config = dict(
    positions='rope',
    init_std_qkv=0.0523,
    lr_mult_o=3.0,
    train_tokens=82120000,
)
Each number is 500 + 50 x the weight over its row's rms, rounded and kept within 0 to 999. Layers, rows and columns count from 0. Numbers have three digits each. The size before them is the row's rms in percent of the matrix's.

# v: layer 7 attention value, 64x64, rms 0.256, rows 36-63, columns 0-63
# o: layer 7 attention output (transposed), 64x64, rms 0.716, rows 36-63, columns 0-63
# gate: layer 7 MLP gate, 192x64, rms 0.3, rows 0-12, columns 0-63
# up: layer 7 MLP up, 192x64, rms 0.318, rows 0-11, columns 0-63
# down: layer 7 MLP down (transposed), 192x64, rms 0.2, rows 0-11, columns 0-63
v36 086:459577445481515439517438517512486494469452523469540542468480473585500571423484457525573471630459541447577520549473523444480550530453509442494565524617429478452459512530603460554490462437571449
o36 079:534482549508505499463537475522557590442517602490484496497556454477411392419545491469456464413453494597517458495435523470521485499436489519555470434470382506515531474546473504473602414591499466
v37 077:451567613381448524529524471428520449659505456500490441503488405426536582518514491525516505440541521498527563542501420450492508469519452512475500551476445460439469541511586551498471469548550470
o37 062:517467463504415552471536543495454564498462482509568554529579574611450509517536577512507481467470432469412476471470410549517532553542436493547459546510464489627568409451468436478504458522435549
v38 084:574453558632542510541435463455436527476456535507529427574493471534497516524491526472537496490548506588571541559455422546453478428509484601480521506603359509489556485462514423487488483481458493
o38 081:540553517463570524434538537496472504525528483494432454440538506422512473563454431418501443528483486454428459492557506345504468568417489468531433442500565569515584589479543459479454458565460475
v39 072:497579552539484441534580532549457537507418547476419587473553524441502469473541445608530548599477526504531569538540492619511503533552489480516463531439599530441538490587442497485529511430503540
o39 066:428400504514463594464494512538508421544555579546521464530495529524454532523446406528434534459494467409474531574527466556515537453438563551470642523447497436497519430542499518491557464525467578
v40 084:409579472466433528581468516532474534473542472506514527541492464435466485460517503541465506429533499465588503529588598513549463526506583454475496441496594638506490590494419464560410520461537496
o40 080:485493510551579481454518515522570418513612518484439490537382436522470419589551516587529554515572590523379487523478499573414460463516491506470548502532490512444509455469483576533469449477480466
v41 072:492473598502560562570530416533498499450484511459581513570598507539483505481517503552529468570485557613420493506473495489466468487573586533517457478471487448543590453529469383490422522430431520
o41 063:454463465473462549478479615572400468573455480500554427446446469433577521533464417533572470497583470516383538481515486487535495456478498490525494521417513480453583496546558511553567460590472462
v42 083:493512464473552536453455405527490432463465592558473503609480400529526436503515463523515488541433537527439506461487456542525512418608486564584424502525516417515491539521502431401460446578513478
o42 072:472565555389416442445547494521437501546460400487444555440578611525511575537477547492469502471575484483533509527542504496483433464482548528507480535501491434451508470478502410535549552537411392
v43 082:483485433530451504508406546554522382523491462488587515569489410466522482518491474500471443607522487499425549493512449459514459535618400455467428546604472539459475526437522521478441521554472542
o43 084:482517523512560468498490527491516453543518618447351510466432472439467466449585532537521514525479477522468424475503522490454422482487611594578409476386513476492559470483528472478503575506449498
v44 071:513519478550500370505472518536462441564469499482537508531501433460466457484526580587413499463514452456521482520507559425455535505483619481491498527594532472390470468505502494405493483565371557
o44 068:474559538411582500423482526368450462399497488505522470543533493458434527451517513477611538410471538428474560465577516530542482458470448591467482450510523443493492494594508484460529515525560569
v45 073:490470541492560502547568486484423499504563530475468483458421497604475564509553471462532491492387488591424554553521518443524583496567566505509551483541460376545458444566512544547424472540484429
o45 071:553546491454520469454557565555442570564457521569584458428603487479555467526397501484449523491437439494575523462557418551596515445487509582537455560481514510474493553445563501501564484530457550
v46 081:581493545497510494457551586473423542513505459535507391429416524526417411579528512452533575564476492468601519504530524507509473494446522537585487514409463510525528549497574532631487522491469535
o46 075:508456470537470527546527362564603555524436491467499454474564518468586474450481499496531548476475590491515509522527448461511495457449472443575477424574507472486486452437489611381515538541412512
v47 082:532516463507489674511540485495473519557523491501532509489429472509500526570492500538467543508459556496493611496587412487492502565479415541567574445494563425486497493531488542498458462471582641
o47 093:452512499575476520508484501513510494434491532504603540438519563584513458493510505484475469505419566520506506535433496552483578434541614351521526534449500475507497403406516462488516560543395437
v48 092:528410535533583478464537528455454455469563547569563483525599523557487467494489496495448478449524407543464463596425457505520432427491563509533438503545483516423512602500453582470453610467500499
o48 088:511458514400490463549501482450533422519468518502404513486433464400629431564509550533460490580509412447509446482616489452515428537483456502489480525478565510460595472426487483539514473506458557
v49 073:454400453456507570441427505500517578569479449448531413472507541558516512503434487548548497470554444471522405500509519486555521594567516490492478463467628443534524569406447490442503514409502459
o49 065:541462467524439477532526564528521493531474604553632564480470507423540480449565441561453542535549541550488580591505555505471411526555476470501516501510420569554505426528532486534480586405490482
v50 081:421527545493509499598519530573378432473466576500483554493498485441522488496598502492498530542508554604471537557514522509518457428469492415512556477505522449422576479419436421438551459579464513
o50 073:514519509489551567426540545478469493501501491543503490451518523445440509506384445540540498419465465429545532484584516581440525552388508518467519525549456386536353431553525480507537443481448517
v51 081:578506479550531489419503476494500486528550478440502479520536477568499454531494516573448374518447542579516452566446437485522353453536482587584561482488536431586436485492528457543480511465433456
o51 086:657438503445465509460490523494592540557462474475500529483397564473471419474458475473497442514458467458513499457568498463481428539469592522527502505503544448419541501569539441478567535554442390
v52 076:453505436519534583476558518526518507472518470500609550463497457393406548489548536525541487557457430463497493446534559433486430518450587469425542521494490485420462574413388508485508490443482423
o52 073:552584465554531401481431445457525436392507583548503531543454518445508413496550488559535550412547478547503538490512552564428513493536563435437567480490463550558467466495552402461510428507498484
v53 079:600486532467528484505406531477530476595524510554543528470505510397595479461470516498484456477529533458456521448463399499582491567438503492531451378467491489532416421492501449452430515415466573
o53 071:459519507496567461514453487485576457523485499440481567512413503604397454494459498415484583520417488575506438478532516456462536498594424535488437513431491554442571491401542579524485570527496468
v54 071:529465534431495498548540487538394433487442550468461463510385431527558495589502531510543465484529485505537514484453591567555459524493548577473526487476543554540624599493486574446521469490598535
o54 065:471498401547504506509537571464582564588537552449405485470556529448539516506532492504526549486592546513497508543605501500458417527492520463484556578468500460508379511506544415529476528575471392
v55 086:576468468493494510504486513550632494463484503470544513413552503592522557558533536463457522519524464444529514488540562535531540520418413649563479433464450399468504560512553573557525502502486550
o55 081:508496513487406487503568423491456593533441504502555490470482541527553495538471466488500532488505604557524444448491477474410478487562604346521488499593554476613466447534458514425499486547484479
v56 073:538452567533521412471533418455517512513525408444557445521508504505555473434518533519553477470557460509477552486602523502426453482545483573519444486564432406444415592499542478545525571583517422
o56 070:529491477520547479455503553520483556541477410476532603512556519384529482594486554484503500455517479529456410481461417510543505593455488521459525473467493550537670493563456504411434456520517504
v57 088:491472499518598563445527515489444411601484510581558485475512534552499430451533551513454494516497392536412537431496470458479459410528475455533426414460564596485441503430521576461505500477540529
o57 072:400588473518408502585502535474515391459484466463395521492429505498547452470476562523408573552476557504514445498508494558514481494462549494545499557450437489487561571431521455484419615493479505
v58 078:447478482455575393495450455533497549485493490490526508503568435469521477379473449449451558593507500462466413594495501478479541507517580637433458507554589468520521509533530553477518517499585445
o58 086:453455574431464517524443505546449549574530526509565437529565492460505552577481601479580523517516453438504540489479537490509417544520385543514554547526532475420566528582533493535480437431511609
v59 079:478447502484426523541465492554490407493477585513506534511442476550532526538565441496578550496489490440570442492557523562483544505406490512440532557526510506352504558565574619479422495462494436
o59 057:447449544553506465427570464440502507487569479508469549460536457405485519522501506524507527556480552492484493458507503520548537545571527429547477370577413427465442465517459447508609465469600599
v60 088:467430568551481471529484492565433468417494604547534515491560498594464482372465561509455482407471416505453490515392410501557511511527551549516526491558520496470403527516551515468484511429510540
o60 077:473511502386463563530568519412449381472481472471503451508504428414483422516445514512534547542467428458492560526617520482527472463470523411524460503457513554466548454482432480579564524514491595
v61 082:475461493401555487545506653521457583581586550492520514566424584514507506505488457492436524484534606525545544462486557468424498494503431534417536464453441512537529483548438498529560492520551451
o61 075:473482447596465427479493461473581540574486506451657402487474502495452522509490471525600463576475518528484539585489478547566401457412534423542534526516472501542454492457500544484515486427469533
v62 080:530594430487547477535401580502405485472572503511550476496502416533512475546422516431564495437574543544569427494518632508531467495545464440436519560501456512478572499509518506535469549537494590
o62 076:486457505493558451478488568519561560511499601432437561539450500425553490500515491586536471553477496494536504485519492486415403531428508507507442491478525496527440498421411589526520551455551337
v63 076:505513472569520475523382536504521444460557549477466475579473381500510458526454462514529594478512517542467473577532575576467503504511537584496489501516490455437490476476405451553448446353520572
o63 074:469512514431458537430573471532457520533634485492520463526449545457482548553486498560516491575588558410533531508514526497432427455479535499389500504586526497501622518435566565503558461537472542
gate0 104:419483454505531565472488526498451624514463561484435554511493550472484566471510453543553520458465561394531486394404530438470431443556501470442436464444455478620474456504528498517522518514430542
up0 112:465490547496465423506533474349481414460515552490561595491546524486616481428477561536472528485472473491551514438469422488497473503599526489491397478487490527559369487542443539539485478540512495
down0 112:525523421563583481492457480568483449523524541479457562482484466499432493482551442548532529430483428512586468543565489622516467465462511538588470430529451502465514490439536406392526569481585442
gate1 109:543452483503511463503426530523562535526564554516500464438500481572456411434489497480478497633584496465492484487370450410623436548497516508427562498474491516495457592496475522426541525490543530
up1 094:506438489529483557405480545460387497467469558619510520482487566515502499470539482470541546554471461533559539542448589444587543598467508528443498457524499476510523488406428501511397503456394517
down1 095:477491525456567528523438470517451536561500545382432433457499497606505478496582473532508451559491506444551460408521479486457420501531464517518520506448401495407485562612563486523582526532531568
gate2 083:498485573525448542383449525491455475492469447394370463520492520509480436467506539491560580509548530485453491371510548529399545469465503513522474523548411423451476458464468475497478517589525557
up2 093:470595559503553511574511473553578422469496507468587427489570499476440453415573498459485483488529462443529538422460590495483458504485488501480486379548525515509410520489540635536516471470518567
down2 108:511572512516436495466495466529547423451532436533461535492559480474508500482462375450550528517451568541529520519417448463434390525510571466519543495561393472453563509362493493531583447504521483
gate3 089:500508605479510555519493501568471467410490607516592528591532457485425535507392443602492488558521553560418540494532519499465532550502553511529467494424546491381431433530498505480457489486500529
up3 095:502403502417534567443517476474522486474474441597477539648417573503496503538451437571527501457489587503499457508553539450505501556557516446434530466532503466597443514533551534506447554427519446
down3 085:543524404481421533529450485506519501426506604466513478441487424483451439433498495454532349465463495506548518532515531575435439574427481549570586520483522526481467490558549453541527509572538566
gate4 084:506517522530457556511468513421492438601540520516548526489534486479567513452577520494496433540559552420489494525446515492519526461566449520510566565451479487520429435555421579395395566429522400
up4 087:483454516578410509466439546432473556481553472515441456635509576535488514504437511515502617462611586529496517530548508541511488538373506503502495560581504511473527462473436516461477508452423482
down4 093:472568463451533560552544508571486560504403513474468473418430458553561534553571480500441529414382455509475470397423458429490492470491448465597456506500542482459476520496447457487468412527558489
gate5 101:533522405469543594511493523444567572468511502654561482502468403504551444536480470501465523484456524476512368519517471493507541465544539464440503531575432543505538525467467495484435617545559483
up5 088:619492503499541547515424435389533503464504449594590527460483551494488475489462510526427532498521581528407550492462540498588552496499488502525461386464502404522538489475441467568579430503470475
down5 091:517452622542434443536428519575538469519496503403486540552569569430469537496503578525603470499461554483554603507489496547554464446499473520487481524494493451501544440532601497458590472538583477
gate6 107:429476521592434514476470507592432462488474533508473577529502466620520515523445573490461436595478471493443455481496447579554418563516411541444476508497574562607508494478521449437498540535525495
up6 103:455482491500451587511513564555506513514571518545524505510431564503554476485460590466381576500462400486457448475506452487576513549610417553547484491456562530489439484583514482474455597502528429
down6 102:481555402458477558566557467478481412536499415531518442408405549465417557444517471442414481536494483417499396565555560513506547510461562452529507519476500493450504539600472469490509487470476434
gate7 095:504414510517516476519501508517483490441415520518489495473567443404641489587395546538477433472526489530433488517594567417528563461625530550443477502516500466561469484534548524497511554505533554
up7 096:445454501466542460473472421521559502491516485642437578539462529524466483528457521537557592493563492633529434481558492627548488489417494466472501410511535573530487455496534525578488535485511488
down7 088:468603510492485479497460397421572567524477490482493391501496535462484568439533434484548540447410497502515481508512446544416506422393445457533404520456546409478474522493475442487435495536439474
gate8 104:543523467531506474498509519558525451543513437567470449552540451587527475499433576433450542516527571531501493407486515450523384556402475439456527594478527511444467603427469520459468597482536458
up8 106:538532402628463447482472495482566482514445428482534558483455512569543496441472490466462475559524518476504540402544566511441569525615457483538446465545438398499401490549538545477445509492556500
down8 115:428473525552424433527511456490537545464479526582552580472547511419519508517467552462441585519394425573568467412481408487501458491587498398539487506495508541472441426567496506545529506488557470
gate9 084:503510479479460458449548543457535546402424583441482511511492517393503428485549574421437504519438541492429437457515565473534416573410557468518511541441530473439494480531544477473493553571550409
up9 081:540433426499477426425567498416581553404418602481450530536440486411505439534532492475459521503518507501480436486453570506459402542399551504506508528457560469510492478481572461475482523532577453
down9 127:425532485517557504567466508496438533480530505495551477531505525573474504454466488542496474480534418496584523441529465516495481388633461446490491371581422492508496499559514491574517458364544553
gate10 102:519537534441456463475473521461443563510446540490529527484444478543514480516573510467501483573445430466361489530583522502415540446553364468408514432479437484554481444535504511544487619486519533
up10 097:507535438527589390542525632461550527476474464497422442544492474491524544462540460515545500451504421478572491506475466574434468532429446551515495433434571452516566531425426473571541528546453465
down10 110:438540471345508551504443476503519530527466526526427533445474433550563468513598439572491444590469496538555476481519538475390505582538427491439504519495460572476505452495445582504514529440546539
gate11 087:534544565540488510411410534499497538515493611574454533546507564497440533543502582420535491518506557464512514398568521509552551628432483485469493441519534552529502517541368502548454540532497507
up11 083:571516568476384488503548532469496474538470562500453570493514515485456452495557420437583537436540591526581435391519513552552609539499474437473512481543459546494551516514583535509475521582517446
down11 100:462510524554699531457487497513418509501566539474434578449428535469495451478474557558496473489441475430463480534543499444503382523555537520493530488454499560554495526503444487489549505506397433
gate12 091:548510559578408402512453529456490525514552494418424560497548521506423457446520537423482564529426489551557546463532559493450426483441557540513489547495386531425554506446465416491429486530519489